config.toml
num_attention_heads = 6
num_key_value_heads = 2
vocab_size = 4096
norm_place = "pre"
bias = "none"
parallel_block = false
lr_head = 0.0153
batch_tokens = 16384
doc_mask = true
Each number is 200 + 20 x the weight over its row's rms, rounded and kept within 0 to 999. Layers, rows and columns count from 0. The size before them is the row's rms in percent of the matrix's.

# q: layer 6 attention query, 192x192, rms 0.108, rows 0-26,32-57,64-89, columns 64-127
# k: layer 6 attention key, 64x192, rms 0.106, rows 0-25, columns 64-127
q0,111,204,165,193,206,250,209,200,227,188,175,191,207,196,226,216,176,246,185,199,221,199,201,153,188,167,207,216,219,186,212,198,212,171,237,267,196,202,195,183,188,212,195,198,232,169,184,205,187,217,193,196,170,219,208,200,182,191,169,194,205,196,225,195,213
q32,104,209,182,221,225,215,172,187,202,239,160,221,212,239,201,235,199,196,199,159,198,213,240,193,200,203,199,185,229,187,186,210,225,196,223,178,201,214,225,176,157,189,188,208,204,191,211,254,235,209,219,198,180,175,167,216,178,185,229,160,198,180,187,212,210
q64,119,189,241,219,180,215,186,194,181,208,182,202,188,182,197,210,202,246,215,198,230,204,204,193,234,224,196,202,194,157,192,219,189,216,206,175,209,187,163,216,206,230,174,211,211,228,209,189,223,197,183,219,185,193,203,209,214,181,196,161,183,205,196,201,210
k0,101,205,223,193,193,183,210,181,216,220,197,239,206,195,217,201,196,216,200,229,206,217,211,180,173,212,211,229,168,164,187,200,186,207,152,214,197,195,180,167,228,220,200,199,227,177,206,169,152,192,225,211,178,197,190,175,194,225,192,198,184,219,190,231,182
q1,114,232,193,203,217,181,215,194,213,207,189,201,202,209,205,208,229,227,225,231,219,191,217,164,151,214,210,204,175,161,196,224,212,220,199,203,169,197,210,196,162,216,203,190,192,199,197,191,194,201,198,193,212,153,210,202,154,216,195,161,236,209,170,188,204
q33,118,210,191,190,171,182,204,161,174,234,189,213,213,211,213,184,219,206,210,218,194,203,209,202,155,228,202,199,222,171,218,233,207,199,174,198,177,190,150,199,190,211,204,169,185,192,217,205,214,202,209,210,187,185,194,214,191,213,208,190,231,171,210,166,240
q65,131,211,208,180,163,197,223,180,190,232,171,207,164,182,204,199,217,235,235,206,200,220,197,185,175,220,223,210,202,175,201,241,202,191,229,204,212,213,168,219,174,212,202,181,192,212,211,174,198,198,172,208,204,178,226,198,163,194,194,167,242,231,190,183,232
k1,107,210,213,207,179,216,201,184,200,187,195,201,205,202,206,215,227,213,199,223,188,199,187,194,210,215,198,214,215,212,216,222,202,164,183,153,195,184,196,185,179,190,195,215,201,230,248,187,179,210,184,228,205,200,186,195,192,214,191,212,217,220,201,174,197
q2,092,212,175,212,206,219,178,203,177,185,219,183,187,185,187,200,195,204,195,168,203,204,205,228,180,172,195,198,212,175,202,214,223,178,209,201,198,189,187,174,220,209,224,196,183,185,198,208,181,196,219,215,210,223,194,211,202,227,220,238,154,225,212,215,198
q34,096,228,210,226,237,198,229,226,194,181,189,192,186,180,161,181,212,196,177,192,220,190,172,212,199,162,223,221,198,214,219,209,208,155,215,198,216,204,217,179,197,173,229,227,226,210,200,182,204,197,184,198,207,229,193,208,224,185,227,207,212,233,207,223,194
q66,100,199,189,206,206,222,214,228,196,203,196,187,214,195,160,205,234,201,190,198,193,221,177,240,174,193,205,185,216,207,198,207,200,167,181,186,201,200,170,179,240,205,187,242,184,185,189,215,217,192,196,189,216,226,169,209,235,230,245,239,187,208,215,226,200
k2,100,217,215,184,225,196,209,220,191,206,216,223,195,213,205,181,207,188,233,219,197,199,202,162,202,188,161,185,199,196,182,190,202,226,208,211,203,231,213,226,206,211,217,231,187,202,211,210,220,166,186,192,192,187,226,205,182,215,193,186,185,156,218,242,189
q3,091,192,191,176,176,220,225,200,249,221,183,196,215,207,207,198,180,174,232,184,187,208,199,206,205,190,179,195,173,197,196,182,175,198,185,164,185,226,214,217,202,204,229,199,224,183,206,194,163,174,232,182,183,187,234,200,187,182,179,214,194,197,187,197,205
q35,083,193,190,214,182,222,233,211,208,173,216,196,229,243,242,191,202,172,215,184,220,209,184,215,177,139,188,235,171,195,204,173,190,195,172,190,209,241,197,184,176,218,207,184,229,185,188,217,192,184,179,215,177,231,215,192,183,171,198,220,172,196,193,201,186
q67,067,207,241,198,198,185,208,162,209,214,209,180,211,206,244,241,216,184,253,177,230,187,189,219,202,185,204,215,188,186,212,197,175,213,184,208,166,205,219,187,189,243,205,226,230,185,201,205,190,197,222,228,176,219,228,207,182,195,198,204,201,215,250,190,187
k3,077,190,236,197,223,191,167,181,179,208,223,215,203,213,196,175,201,219,224,196,213,180,233,190,170,181,159,191,201,228,205,160,185,214,215,207,213,228,208,206,181,176,202,210,192,177,189,191,209,187,192,188,180,206,221,211,181,219,200,209,218,165,222,217,181
q4,098,179,206,197,220,178,231,171,211,177,221,226,209,203,226,170,207,206,190,245,192,177,212,140,193,229,179,196,213,220,196,225,216,217,230,221,219,173,219,238,185,210,188,173,223,223,176,176,223,213,193,204,235,218,173,204,220,164,207,183,215,206,208,209,200
q36,104,180,208,210,164,163,199,195,223,218,184,212,226,177,189,204,196,188,192,205,187,194,176,188,214,247,210,197,206,188,171,202,222,217,240,202,230,158,175,203,194,184,172,198,175,185,214,212,211,205,207,195,200,173,168,173,173,213,192,175,220,223,206,216,211
q68,094,195,181,195,186,156,197,195,211,179,170,201,204,187,193,171,171,232,172,209,188,191,173,173,240,224,180,205,216,223,179,206,212,206,248,233,216,202,182,229,178,189,218,178,159,231,191,200,202,199,176,193,200,181,174,187,204,196,213,157,218,219,168,185,219
k4,122,189,180,206,175,222,231,205,243,205,196,194,194,207,195,247,201,192,148,168,190,205,170,206,231,218,203,197,181,217,225,244,245,181,203,156,192,172,188,195,182,233,190,198,194,198,216,193,183,195,180,193,218,191,193,199,180,198,186,198,168,227,168,202,204
q5,117,212,179,206,217,189,171,225,195,232,177,188,215,197,185,197,191,200,191,172,206,167,170,177,196,196,181,177,211,207,177,204,188,190,195,216,175,226,182,175,194,192,196,216,222,186,191,171,197,202,209,202,201,236,200,204,195,196,203,219,186,226,196,182,197
q37,108,226,230,240,233,214,185,227,187,200,191,211,194,186,149,239,190,213,231,169,203,199,172,209,189,165,173,205,192,178,201,178,193,218,191,215,189,218,201,200,190,184,195,211,215,226,205,190,147,221,157,177,176,207,223,188,172,188,210,212,208,216,192,217,201
q69,105,200,185,210,216,242,200,195,187,219,195,188,190,201,167,221,224,193,201,189,196,194,198,226,264,164,178,181,204,213,210,195,210,211,170,178,204,209,165,197,198,204,199,180,242,186,179,173,170,206,178,195,221,236,196,193,218,202,223,229,181,247,224,194,185
k5,108,211,209,202,239,166,178,213,178,207,193,186,229,222,212,203,181,187,213,170,200,220,209,200,183,200,204,154,198,201,179,184,177,198,191,208,182,224,204,183,186,208,177,164,181,209,211,205,142,234,221,176,184,204,190,189,183,219,181,218,184,208,181,214,173
q6,103,211,223,223,247,197,201,191,225,193,205,268,167,175,183,184,214,212,213,187,212,214,215,195,212,203,187,212,226,181,233,232,198,190,186,186,172,186,203,196,212,214,200,237,177,192,212,199,190,183,229,203,188,194,176,201,224,198,200,226,213,188,169,191,201
q38,106,229,210,220,243,220,205,219,212,187,192,202,190,194,196,192,213,205,192,196,209,209,202,188,219,249,203,183,208,215,200,263,205,212,186,208,210,211,222,177,188,226,199,213,191,173,203,199,192,191,220,221,184,226,205,202,203,196,213,196,181,212,173,186,216
q70,093,211,174,171,207,232,197,234,220,213,190,198,218,205,192,207,170,212,198,198,212,207,210,212,195,219,195,184,214,209,203,213,184,187,191,200,197,169,224,189,224,208,197,212,206,227,189,170,174,195,207,218,204,217,198,203,216,184,256,190,213,164,227,210,223
k6,107,191,239,218,209,206,218,217,217,191,173,212,203,200,228,212,204,167,203,174,176,206,167,217,207,227,172,201,210,209,228,176,220,204,159,192,210,189,170,176,188,228,212,210,204,232,209,188,193,195,175,210,197,222,221,193,180,199,216,193,219,140,201,180,200
q7,114,202,205,203,175,189,217,224,208,190,199,170,189,226,183,233,210,160,180,200,184,200,172,200,268,194,199,185,208,212,188,196,193,206,237,181,207,225,161,193,220,188,189,158,213,217,198,208,205,186,250,185,186,207,165,226,175,208,182,191,196,245,177,202,228
q39,093,207,211,195,203,235,207,185,200,176,195,191,223,177,219,189,202,197,165,215,194,208,198,227,175,191,200,176,208,206,184,186,173,211,187,164,220,183,153,180,186,199,176,202,221,199,197,180,183,197,196,211,185,173,199,187,224,168,171,155,235,201,188,145,198
q71,087,189,209,183,200,206,230,171,219,185,206,213,180,206,165,238,217,206,207,223,230,193,196,190,219,221,189,183,183,198,187,230,215,198,182,230,195,200,178,204,181,231,239,217,179,177,212,215,202,231,215,201,208,162,169,189,208,219,187,195,215,219,187,210,213
k7,107,196,198,195,177,188,233,195,166,199,223,206,173,187,231,204,164,190,227,217,202,203,209,215,228,196,181,182,172,192,225,199,205,229,210,204,194,163,211,205,192,185,204,173,164,196,184,215,232,216,200,181,154,183,156,175,189,194,213,199,183,253,219,216,191
q8,115,168,177,216,206,179,201,200,164,187,173,165,184,198,231,211,210,181,205,178,175,183,174,247,190,198,211,193,234,229,212,189,207,231,186,239,197,177,174,245,230,240,213,193,202,210,205,211,228,211,209,191,174,233,211,208,210,202,208,184,185,212,200,193,183
q40,101,202,199,196,214,222,204,237,219,163,213,205,205,198,155,231,171,212,209,187,201,200,254,179,220,182,225,229,227,203,199,177,202,155,241,236,229,199,216,186,188,190,217,234,202,183,173,225,209,176,190,206,208,199,190,190,202,207,187,203,203,200,196,230,182
q72,102,218,178,200,171,227,182,200,213,210,191,198,203,232,180,219,192,178,219,190,189,211,199,169,177,213,190,190,232,215,176,198,192,188,232,204,187,203,196,196,197,175,220,222,167,185,178,237,243,177,213,202,230,207,183,189,190,189,195,199,204,149,207,181,182
k8,102,208,205,198,168,193,183,193,202,216,205,222,211,201,216,195,202,181,227,216,220,184,198,194,226,238,200,199,221,213,193,238,190,229,212,188,174,213,186,205,195,220,179,196,221,204,199,212,204,202,207,215,206,183,218,216,190,212,168,217,167,215,183,172,214
q9,107,189,197,245,215,237,225,222,181,198,188,206,219,191,213,201,168,221,175,188,196,182,211,198,210,195,215,214,183,191,188,196,212,167,181,231,258,219,192,219,202,208,224,190,191,178,186,198,202,186,230,197,159,203,204,193,202,213,208,203,193,181,173,217,173
q41,125,210,220,259,200,214,182,230,211,200,187,214,209,215,179,174,187,211,187,179,209,209,244,193,198,198,212,210,223,179,202,201,214,174,216,196,231,206,191,192,183,225,202,225,221,176,186,181,214,179,192,201,183,195,174,202,203,207,237,197,213,211,198,215,202
q73,134,214,214,241,193,210,209,254,205,208,207,186,218,217,150,189,191,219,195,192,223,201,208,226,202,185,181,176,225,194,212,198,188,168,189,186,208,206,161,205,205,193,182,230,200,208,181,191,235,200,181,213,173,216,178,204,226,234,218,216,204,177,191,214,190
k9,098,210,220,188,210,186,197,189,184,230,192,198,182,183,191,181,211,207,216,212,221,232,240,204,179,159,187,181,220,220,177,184,212,221,220,249,248,197,219,226,198,171,193,191,195,188,202,238,201,212,209,191,168,193,204,227,224,203,189,195,184,200,200,205,184
q10,108,194,218,198,231,208,197,222,192,191,185,216,180,167,211,168,207,201,166,209,190,212,219,214,213,230,207,204,221,188,201,185,172,218,176,203,210,175,212,195,200,205,185,165,202,210,213,197,208,213,190,201,224,186,178,197,249,175,206,195,228,194,244,232,220
q42,109,180,198,216,219,189,153,212,223,178,163,230,203,188,190,219,198,234,207,196,196,201,220,204,222,222,164,160,223,196,172,159,179,234,194,166,208,223,208,192,227,190,177,209,170,203,213,214,203,224,213,213,220,177,195,193,215,205,180,214,198,192,193,213,195
q74,099,191,198,235,221,198,159,214,204,176,204,247,211,178,201,181,143,190,191,201,191,189,231,190,217,232,186,177,217,218,187,167,197,201,207,215,208,178,222,184,212,174,210,171,204,223,208,210,192,199,216,198,213,189,171,170,225,170,195,189,188,195,185,205,193
k10,094,195,163,230,195,213,216,202,219,163,199,182,211,200,200,199,203,196,170,209,165,186,180,230,231,247,200,220,209,179,211,215,203,183,219,151,173,183,167,180,183,207,194,206,191,215,218,186,208,206,194,210,233,213,190,197,207,208,209,203,189,213,176,162,201
q11,099,203,183,189,203,240,175,224,182,236,201,181,197,204,158,186,222,217,184,190,198,209,208,189,159,207,199,179,210,216,195,226,189,180,169,196,166,195,181,183,203,179,217,218,174,186,213,235,187,179,199,182,203,222,227,202,180,213,173,225,183,175,199,181,181
q43,097,237,186,204,246,219,226,231,203,189,215,185,174,182,179,168,219,198,202,197,207,204,180,187,187,183,211,221,171,211,203,218,192,183,180,211,166,211,203,190,208,212,229,200,224,203,212,199,202,175,202,190,203,241,217,244,213,204,202,212,178,195,231,221,186
q75,095,202,225,183,232,252,214,216,202,219,223,171,213,206,180,217,223,167,218,176,222,221,194,237,166,185,215,211,210,165,203,210,179,204,169,166,202,196,201,173,227,220,188,223,223,178,216,203,184,207,234,221,203,234,192,232,214,209,223,224,193,187,254,214,186
k11,099,216,214,200,236,178,171,223,186,190,206,216,191,226,211,184,190,214,244,224,214,170,208,183,223,180,195,180,216,198,169,136,155,210,211,178,196,244,226,196,196,190,204,196,214,176,205,223,203,197,216,208,165,212,206,182,199,199,209,206,234,192,211,193,189
q12,079,179,222,191,154,181,219,208,222,190,189,202,186,211,228,210,202,202,234,176,206,188,199,221,219,207,208,195,125,180,197,178,198,176,206,225,192,196,201,202,194,218,214,177,212,223,189,198,205,206,197,186,204,180,189,194,230,201,229,182,186,217,195,192,192
q44,074,194,221,189,184,184,213,188,206,220,208,202,211,225,232,214,172,220,182,210,212,199,230,216,204,204,190,178,210,215,177,185,208,195,170,210,220,185,191,181,175,220,201,178,175,183,219,201,195,218,207,196,197,213,199,207,190,194,197,199,203,222,190,186,233
q76,070,190,245,215,180,187,194,167,176,203,216,219,187,215,225,219,184,189,193,205,242,179,204,172,229,210,190,194,198,208,215,207,203,184,191,229,169,193,210,220,173,232,243,195,196,195,196,203,233,196,201,193,185,184,204,213,204,176,176,213,210,202,173,179,202
k12,063,176,214,177,197,211,204,198,203,178,227,210,207,215,191,212,208,200,153,218,212,180,238,192,168,177,175,181,181,244,242,204,194,234,186,199,218,206,199,186,182,169,228,223,195,194,195,198,231,207,189,189,200,179,200,186,183,231,189,200,215,195,207,203,202
q13,112,219,176,199,198,204,181,208,181,212,208,222,218,163,201,210,202,191,221,156,180,213,210,198,181,178,189,209,166,181,173,203,182,178,226,200,181,195,197,197,201,188,206,195,233,213,184,174,211,197,220,193,181,190,196,218,162,189,172,203,198,247,205,194,194
q45,086,165,208,172,163,213,217,219,183,198,213,166,223,182,211,185,186,185,183,190,181,216,199,203,193,182,199,242,190,203,185,202,205,187,215,196,192,159,212,203,204,166,195,194,182,199,187,205,204,215,202,190,207,215,196,186,179,215,205,165,196,230,214,174,190
q77,082,208,207,175,188,177,200,197,206,179,212,202,208,218,227,254,191,187,217,185,218,229,209,212,210,197,196,202,166,186,172,205,188,193,210,193,184,183,214,217,197,180,193,212,213,203,246,192,218,177,214,189,201,196,214,217,174,211,167,198,229,196,180,180,181
k13,124,204,191,186,193,184,224,183,204,198,202,189,171,188,203,213,187,219,174,208,193,218,198,202,237,211,185,190,207,234,202,223,249,177,169,205,240,186,206,242,193,209,218,214,210,211,207,214,184,207,177,172,169,195,170,218,207,189,196,215,167,204,155,188,188
q14,112,208,227,188,168,174,186,168,211,181,211,218,249,187,192,208,197,189,230,166,222,191,194,179,212,212,180,205,180,208,194,187,229,186,178,237,241,160,200,188,220,205,218,185,189,168,191,225,185,182,197,207,219,164,224,202,191,211,192,213,158,210,201,201,218
q46,093,193,192,214,196,179,230,186,175,213,237,204,230,219,210,205,208,155,186,211,224,201,215,198,206,218,201,233,186,222,222,193,176,221,184,194,167,158,160,204,187,213,203,182,196,188,184,227,197,215,234,204,193,191,222,215,181,239,201,208,228,219,178,226,216
q78,103,235,190,192,165,164,197,212,193,244,189,202,200,204,225,246,228,210,212,217,180,180,209,193,221,194,174,220,208,201,208,175,184,205,171,236,179,212,181,244,202,217,216,250,179,203,180,196,210,188,170,222,177,199,201,243,208,225,210,207,234,223,231,179,206
k14,111,210,199,165,241,188,193,208,218,162,188,190,255,181,187,194,210,217,195,239,216,240,215,177,165,184,164,183,202,197,207,225,224,199,190,187,180,227,172,192,206,180,178,189,237,224,194,174,201,197,228,191,158,171,208,198,225,202,237,176,162,173,167,202,205
q15,124,176,179,216,193,176,193,200,197,192,155,195,212,198,161,211,201,191,202,182,193,152,218,221,215,165,188,204,192,202,213,205,217,214,215,224,195,190,178,190,225,163,205,218,203,220,200,181,187,237,185,148,193,183,198,208,214,195,193,141,190,206,211,180,159
q47,093,174,204,214,199,202,209,202,174,201,236,203,223,210,189,215,206,219,213,197,187,177,201,173,205,193,214,216,209,206,176,227,205,157,184,206,207,207,200,191,165,184,168,227,213,168,208,208,207,221,212,207,206,235,180,200,182,206,167,217,234,217,212,233,197
q79,099,202,199,203,232,215,194,209,212,186,211,206,214,179,190,200,223,232,220,189,219,194,197,193,233,198,206,173,216,188,189,184,195,192,207,202,195,205,179,189,166,184,165,193,201,193,207,209,183,232,213,187,186,200,188,165,197,199,208,218,186,255,197,168,167
k15,118,221,210,190,216,164,237,196,198,189,223,184,217,181,172,200,175,215,202,182,203,214,242,216,208,213,211,169,237,193,197,198,170,241,190,219,195,226,209,193,209,201,187,228,201,182,210,205,244,221,214,208,211,168,201,202,180,233,187,210,234,155,201,186,226
q16,101,200,199,155,206,183,210,176,218,174,225,198,168,179,215,168,200,221,185,185,179,217,195,205,161,217,228,194,194,202,229,179,188,189,217,216,205,172,167,194,208,208,201,178,224,214,176,208,189,198,161,198,207,176,233,228,192,182,180,186,179,172,196,219,194
q48,098,219,214,191,186,195,149,189,197,169,178,216,177,215,174,194,233,210,182,181,201,196,200,213,195,242,207,159,185,197,211,186,195,236,183,171,211,221,192,198,208,248,168,192,170,243,204,187,198,164,168,191,217,219,198,199,251,207,193,220,188,192,176,215,217
q80,098,213,183,210,201,209,152,185,192,193,192,196,176,203,214,169,205,224,202,198,220,212,173,217,177,233,230,234,205,201,207,179,188,191,219,204,199,239,189,211,203,240,196,237,162,223,213,200,183,198,160,231,189,233,212,216,205,227,185,191,156,197,227,187,227
k16,110,210,179,192,180,193,209,209,219,191,209,216,154,163,195,207,197,175,249,155,180,192,219,195,175,203,178,202,229,203,199,196,208,179,157,222,224,200,174,160,205,187,227,163,222,210,164,222,216,193,205,171,235,186,213,187,205,191,182,177,192,177,231,173,222
q17,110,213,202,179,191,191,198,198,192,202,198,208,201,192,214,192,193,184,159,190,164,185,202,222,218,191,218,204,203,213,210,218,207,205,220,197,197,202,192,187,189,192,225,188,206,199,189,190,209,190,223,193,234,164,172,177,216,203,221,205,185,213,173,225,220
q49,108,189,163,145,156,211,182,189,176,187,193,219,199,218,189,232,161,212,186,208,213,225,174,229,206,192,212,190,210,163,244,181,208,200,184,193,248,158,185,189,228,192,195,195,198,181,205,175,203,225,189,185,215,191,208,185,156,215,190,168,193,234,209,190,201
q81,098,182,188,183,176,172,217,209,204,216,211,184,201,207,204,208,212,194,177,196,203,235,199,206,218,182,201,218,165,175,247,216,206,194,189,236,166,183,183,224,223,201,177,208,180,187,169,204,219,180,233,220,225,189,190,214,202,208,164,180,173,207,199,192,223
k17,115,203,177,189,221,209,210,212,178,170,227,198,225,156,187,201,190,162,153,208,207,238,235,162,183,170,212,160,190,235,214,227,206,217,203,199,226,238,182,200,215,163,205,200,175,190,152,204,215,219,210,217,202,183,191,189,195,247,222,180,204,187,199,204,179
q18,108,193,199,212,203,215,239,218,218,207,198,201,176,219,206,174,202,189,163,200,205,177,196,204,205,180,169,192,197,213,177,211,196,163,197,237,180,160,214,178,204,188,220,190,226,166,181,206,215,206,231,173,203,191,200,187,166,212,193,197,212,239,193,193,203
q50,087,195,209,201,165,201,206,165,231,213,194,203,170,181,231,186,205,204,206,206,204,188,171,203,194,176,221,208,185,189,198,237,173,192,209,224,157,230,261,185,242,199,202,230,219,178,195,196,192,190,225,192,192,202,179,187,229,184,194,181,189,215,147,205,227
q82,098,197,186,188,173,199,211,185,225,214,249,183,198,201,219,214,199,205,188,197,216,232,172,177,218,162,183,218,210,226,197,218,197,146,176,218,182,209,209,203,232,202,176,214,146,221,198,219,189,180,161,197,198,192,225,189,227,190,186,161,192,225,216,213,213
k18,108,172,189,214,180,216,190,241,179,170,177,184,210,193,185,220,184,165,199,167,210,200,174,196,215,147,209,209,188,188,217,233,170,209,193,213,213,189,209,157,229,213,228,199,194,202,210,186,213,189,232,228,222,217,196,186,180,197,175,190,183,214,179,216,203
q19,105,178,222,189,192,211,191,208,181,190,178,196,211,156,197,231,154,184,180,213,160,216,215,225,196,169,199,187,222,183,203,233,221,203,241,170,176,171,205,210,217,216,208,186,228,211,202,170,218,203,178,199,214,223,226,213,207,167,192,210,191,239,212,140,143
q51,108,190,188,210,176,182,207,209,172,206,185,192,195,192,215,219,222,189,184,209,199,164,145,184,204,189,211,182,227,215,216,174,167,207,211,202,196,197,235,202,256,210,234,232,188,197,190,206,187,204,187,219,183,202,173,197,192,213,175,203,182,213,186,191,194
q83,088,182,225,216,175,182,222,208,200,160,159,199,228,234,199,199,179,209,200,233,188,183,215,186,213,210,198,237,190,190,228,205,187,243,203,184,199,205,194,222,179,236,198,189,151,216,208,216,217,180,215,186,221,206,146,180,164,202,185,196,190,223,170,187,191
k19,108,186,162,194,218,216,200,187,214,195,181,209,218,207,192,218,200,187,152,220,182,233,223,184,191,184,182,137,220,247,231,234,177,200,204,176,214,205,189,222,214,198,185,197,206,201,202,223,231,201,222,220,178,197,175,218,204,197,187,207,202,173,199,240,182
q20,117,195,187,221,230,217,168,178,203,193,212,199,221,173,212,188,172,200,217,242,174,192,195,208,182,184,194,219,192,185,187,208,197,202,205,164,191,200,192,263,217,208,198,212,179,212,189,210,187,193,192,169,214,203,201,212,182,193,199,165,245,174,174,189,226
q52,100,216,219,201,244,222,202,239,222,198,198,217,231,185,195,211,156,216,196,224,175,200,203,187,203,224,175,205,190,207,225,221,184,199,207,230,169,200,187,215,219,205,231,188,187,195,216,198,193,184,213,201,253,186,205,212,196,225,189,181,164,189,245,209,201
q84,092,226,200,182,228,195,182,197,187,181,215,208,166,223,228,168,182,233,201,176,200,187,212,205,228,177,195,209,179,166,174,192,207,226,183,176,186,199,204,209,225,194,222,202,203,196,220,200,234,164,208,178,213,185,167,204,182,189,193,224,232,209,206,194,210
k20,105,185,155,232,197,228,221,180,189,190,200,200,182,214,215,217,152,185,239,208,218,212,171,188,200,205,181,210,241,219,180,191,180,195,171,195,182,225,179,193,193,197,218,208,229,191,207,177,145,194,205,239,173,215,178,190,159,181,194,182,230,170,184,172,225
q21,108,185,212,211,227,176,173,187,201,200,178,217,173,197,221,226,205,201,229,216,183,210,215,249,179,178,216,167,203,193,219,210,224,177,208,233,208,219,197,181,197,203,182,186,190,214,202,198,180,208,241,200,173,169,181,181,183,213,185,206,227,172,238,229,205
q53,091,209,204,194,236,201,203,218,182,229,180,216,190,199,215,233,201,234,169,193,170,190,229,212,225,206,203,140,204,171,176,184,189,219,198,180,203,221,200,204,195,180,176,168,231,180,189,201,187,213,174,195,199,174,167,221,186,230,230,188,199,186,201,173,217
q85,095,214,208,219,205,168,215,205,190,172,201,189,207,213,208,186,192,167,197,183,229,183,208,207,212,202,210,203,228,165,207,234,216,199,196,189,176,200,184,200,207,191,189,207,246,201,183,215,215,213,193,170,185,168,200,207,197,201,196,171,191,189,164,181,161
k21,110,213,202,177,217,188,178,177,240,210,196,218,214,199,209,202,210,200,196,215,209,190,228,190,181,190,202,198,176,165,191,190,183,228,194,162,206,227,189,188,183,157,188,195,207,176,188,199,218,195,176,199,242,202,220,176,163,207,215,190,225,234,201,228,210
q22,111,178,187,175,207,198,234,211,207,199,207,208,197,204,198,205,203,185,176,204,173,221,185,187,195,192,213,208,176,235,198,203,243,247,239,211,215,214,202,205,184,203,221,183,172,214,223,226,212,192,203,217,209,191,190,212,217,232,202,180,196,202,174,190,199
q54,099,208,225,186,198,203,182,228,205,181,216,205,212,190,207,226,172,233,193,182,176,179,153,216,182,204,224,195,180,195,191,193,245,222,220,190,240,232,216,205,193,264,186,203,165,195,232,202,182,188,205,205,175,174,198,223,206,181,202,187,166,178,199,154,245
q86,100,169,176,192,165,210,220,166,192,200,227,208,222,183,219,205,199,190,177,205,203,238,185,185,167,192,231,183,197,219,213,220,241,192,218,207,191,154,212,197,200,219,199,187,174,173,230,193,184,213,198,214,251,189,180,241,228,206,206,199,212,190,212,229,207
k22,117,226,196,198,215,221,205,210,205,186,206,191,192,174,200,233,248,146,196,185,184,171,190,193,165,180,208,209,201,194,222,199,193,231,209,211,225,223,217,186,222,206,169,196,222,197,219,221,188,180,203,224,215,199,218,202,181,201,218,204,225,215,244,224,218
q23,112,178,195,224,177,185,209,186,168,231,210,182,205,190,168,204,189,209,211,193,166,193,208,167,182,233,175,185,216,251,214,222,208,221,186,212,246,212,243,213,245,201,221,202,186,173,213,152,194,240,192,179,160,192,211,208,212,228,201,178,176,161,190,206,206
q55,097,203,257,194,211,206,237,184,198,179,186,211,179,207,194,236,188,198,234,205,200,198,183,180,185,216,238,223,212,194,191,208,179,215,226,228,217,199,241,230,182,187,192,227,212,197,187,185,177,195,226,231,185,209,215,179,163,222,219,215,164,223,174,230,192
q87,090,186,165,186,229,209,185,193,197,182,210,192,175,201,203,207,211,179,183,168,217,168,196,188,228,164,234,201,187,186,188,170,212,192,175,222,245,232,208,187,231,193,217,182,197,204,239,224,163,185,172,209,194,207,227,201,208,178,216,174,198,199,180,204,210
k23,109,184,228,220,167,186,195,260,218,185,229,167,210,194,227,183,178,196,151,161,220,204,210,215,227,194,176,196,206,182,186,173,215,174,171,222,183,221,213,217,200,203,180,230,208,204,226,150,203,204,187,230,211,208,174,179,187,181,207,186,193,211,228,194,175
q24,106,199,213,206,181,207,200,186,184,183,206,186,204,202,208,232,210,182,198,219,209,230,199,197,196,212,179,203,208,202,163,205,192,215,179,181,203,197,180,207,188,233,186,216,200,215,178,191,217,156,171,192,208,243,189,213,199,209,212,214,188,236,172,213,228
q56,097,197,219,188,175,162,205,198,206,198,208,154,220,214,235,200,205,189,206,234,207,186,203,215,165,224,173,216,193,222,207,200,194,230,219,197,238,190,189,167,202,225,184,194,182,181,206,207,201,207,206,215,202,156,190,240,195,156,172,206,212,166,197,170,173
q88,099,203,212,202,186,208,214,190,164,215,198,225,192,178,236,220,196,195,224,240,210,203,186,191,193,201,195,215,206,179,195,159,222,221,191,172,199,198,214,203,206,217,233,206,214,176,177,209,213,158,204,203,215,179,205,190,195,200,200,183,177,179,182,148,188
k24,104,169,204,192,232,189,193,197,208,167,215,169,176,187,129,175,183,189,208,225,226,232,177,207,186,186,233,217,194,197,212,244,214,200,199,186,196,262,215,237,180,185,176,201,185,220,223,240,210,208,208,221,199,169,201,190,188,190,168,209,219,218,188,213,218
q25,118,194,192,204,207,209,221,228,183,193,204,216,195,211,194,185,180,181,220,228,196,190,206,195,185,176,205,162,172,254,226,194,209,163,226,218,211,217,235,193,203,225,215,199,179,203,250,192,180,182,196,242,206,186,191,208,183,185,194,200,174,192,169,189,172
q57,097,196,182,246,182,215,217,195,216,183,198,225,184,206,207,203,208,191,191,204,194,206,178,222,202,153,216,215,184,210,211,206,226,158,170,210,164,207,179,209,186,204,205,220,234,192,210,219,197,184,187,208,205,203,201,220,185,210,208,197,205,215,191,199,207
q89,107,187,205,191,169,233,215,191,199,167,204,216,206,195,210,205,192,165,196,187,175,218,179,231,186,178,220,201,167,203,187,206,197,172,196,207,215,218,200,192,183,203,219,240,196,192,227,199,183,241,206,186,204,216,186,200,224,230,199,195,222,187,176,177,207
k25,125,191,251,226,195,219,185,200,213,196,238,213,185,181,199,168,195,191,209,214,191,171,187,210,210,189,207,218,212,204,157,185,191,193,214,195,248,217,216,240,220,197,205,178,169,195,199,206,179,177,187,209,175,146,233,176,204,207,186,161,167,194,176,212,184
q26,113,200,234,208,194,195,213,179,165,201,208,182,204,222,172,213,180,204,189,199,170,206,180,186,201,203,202,201,216,188,211,187,214,159,200,196,189,211,204,216,184,190,159,166,222,176,174,193,200,176,203,190,211,226,183,163,193,229,203,180,217,190,199,203,199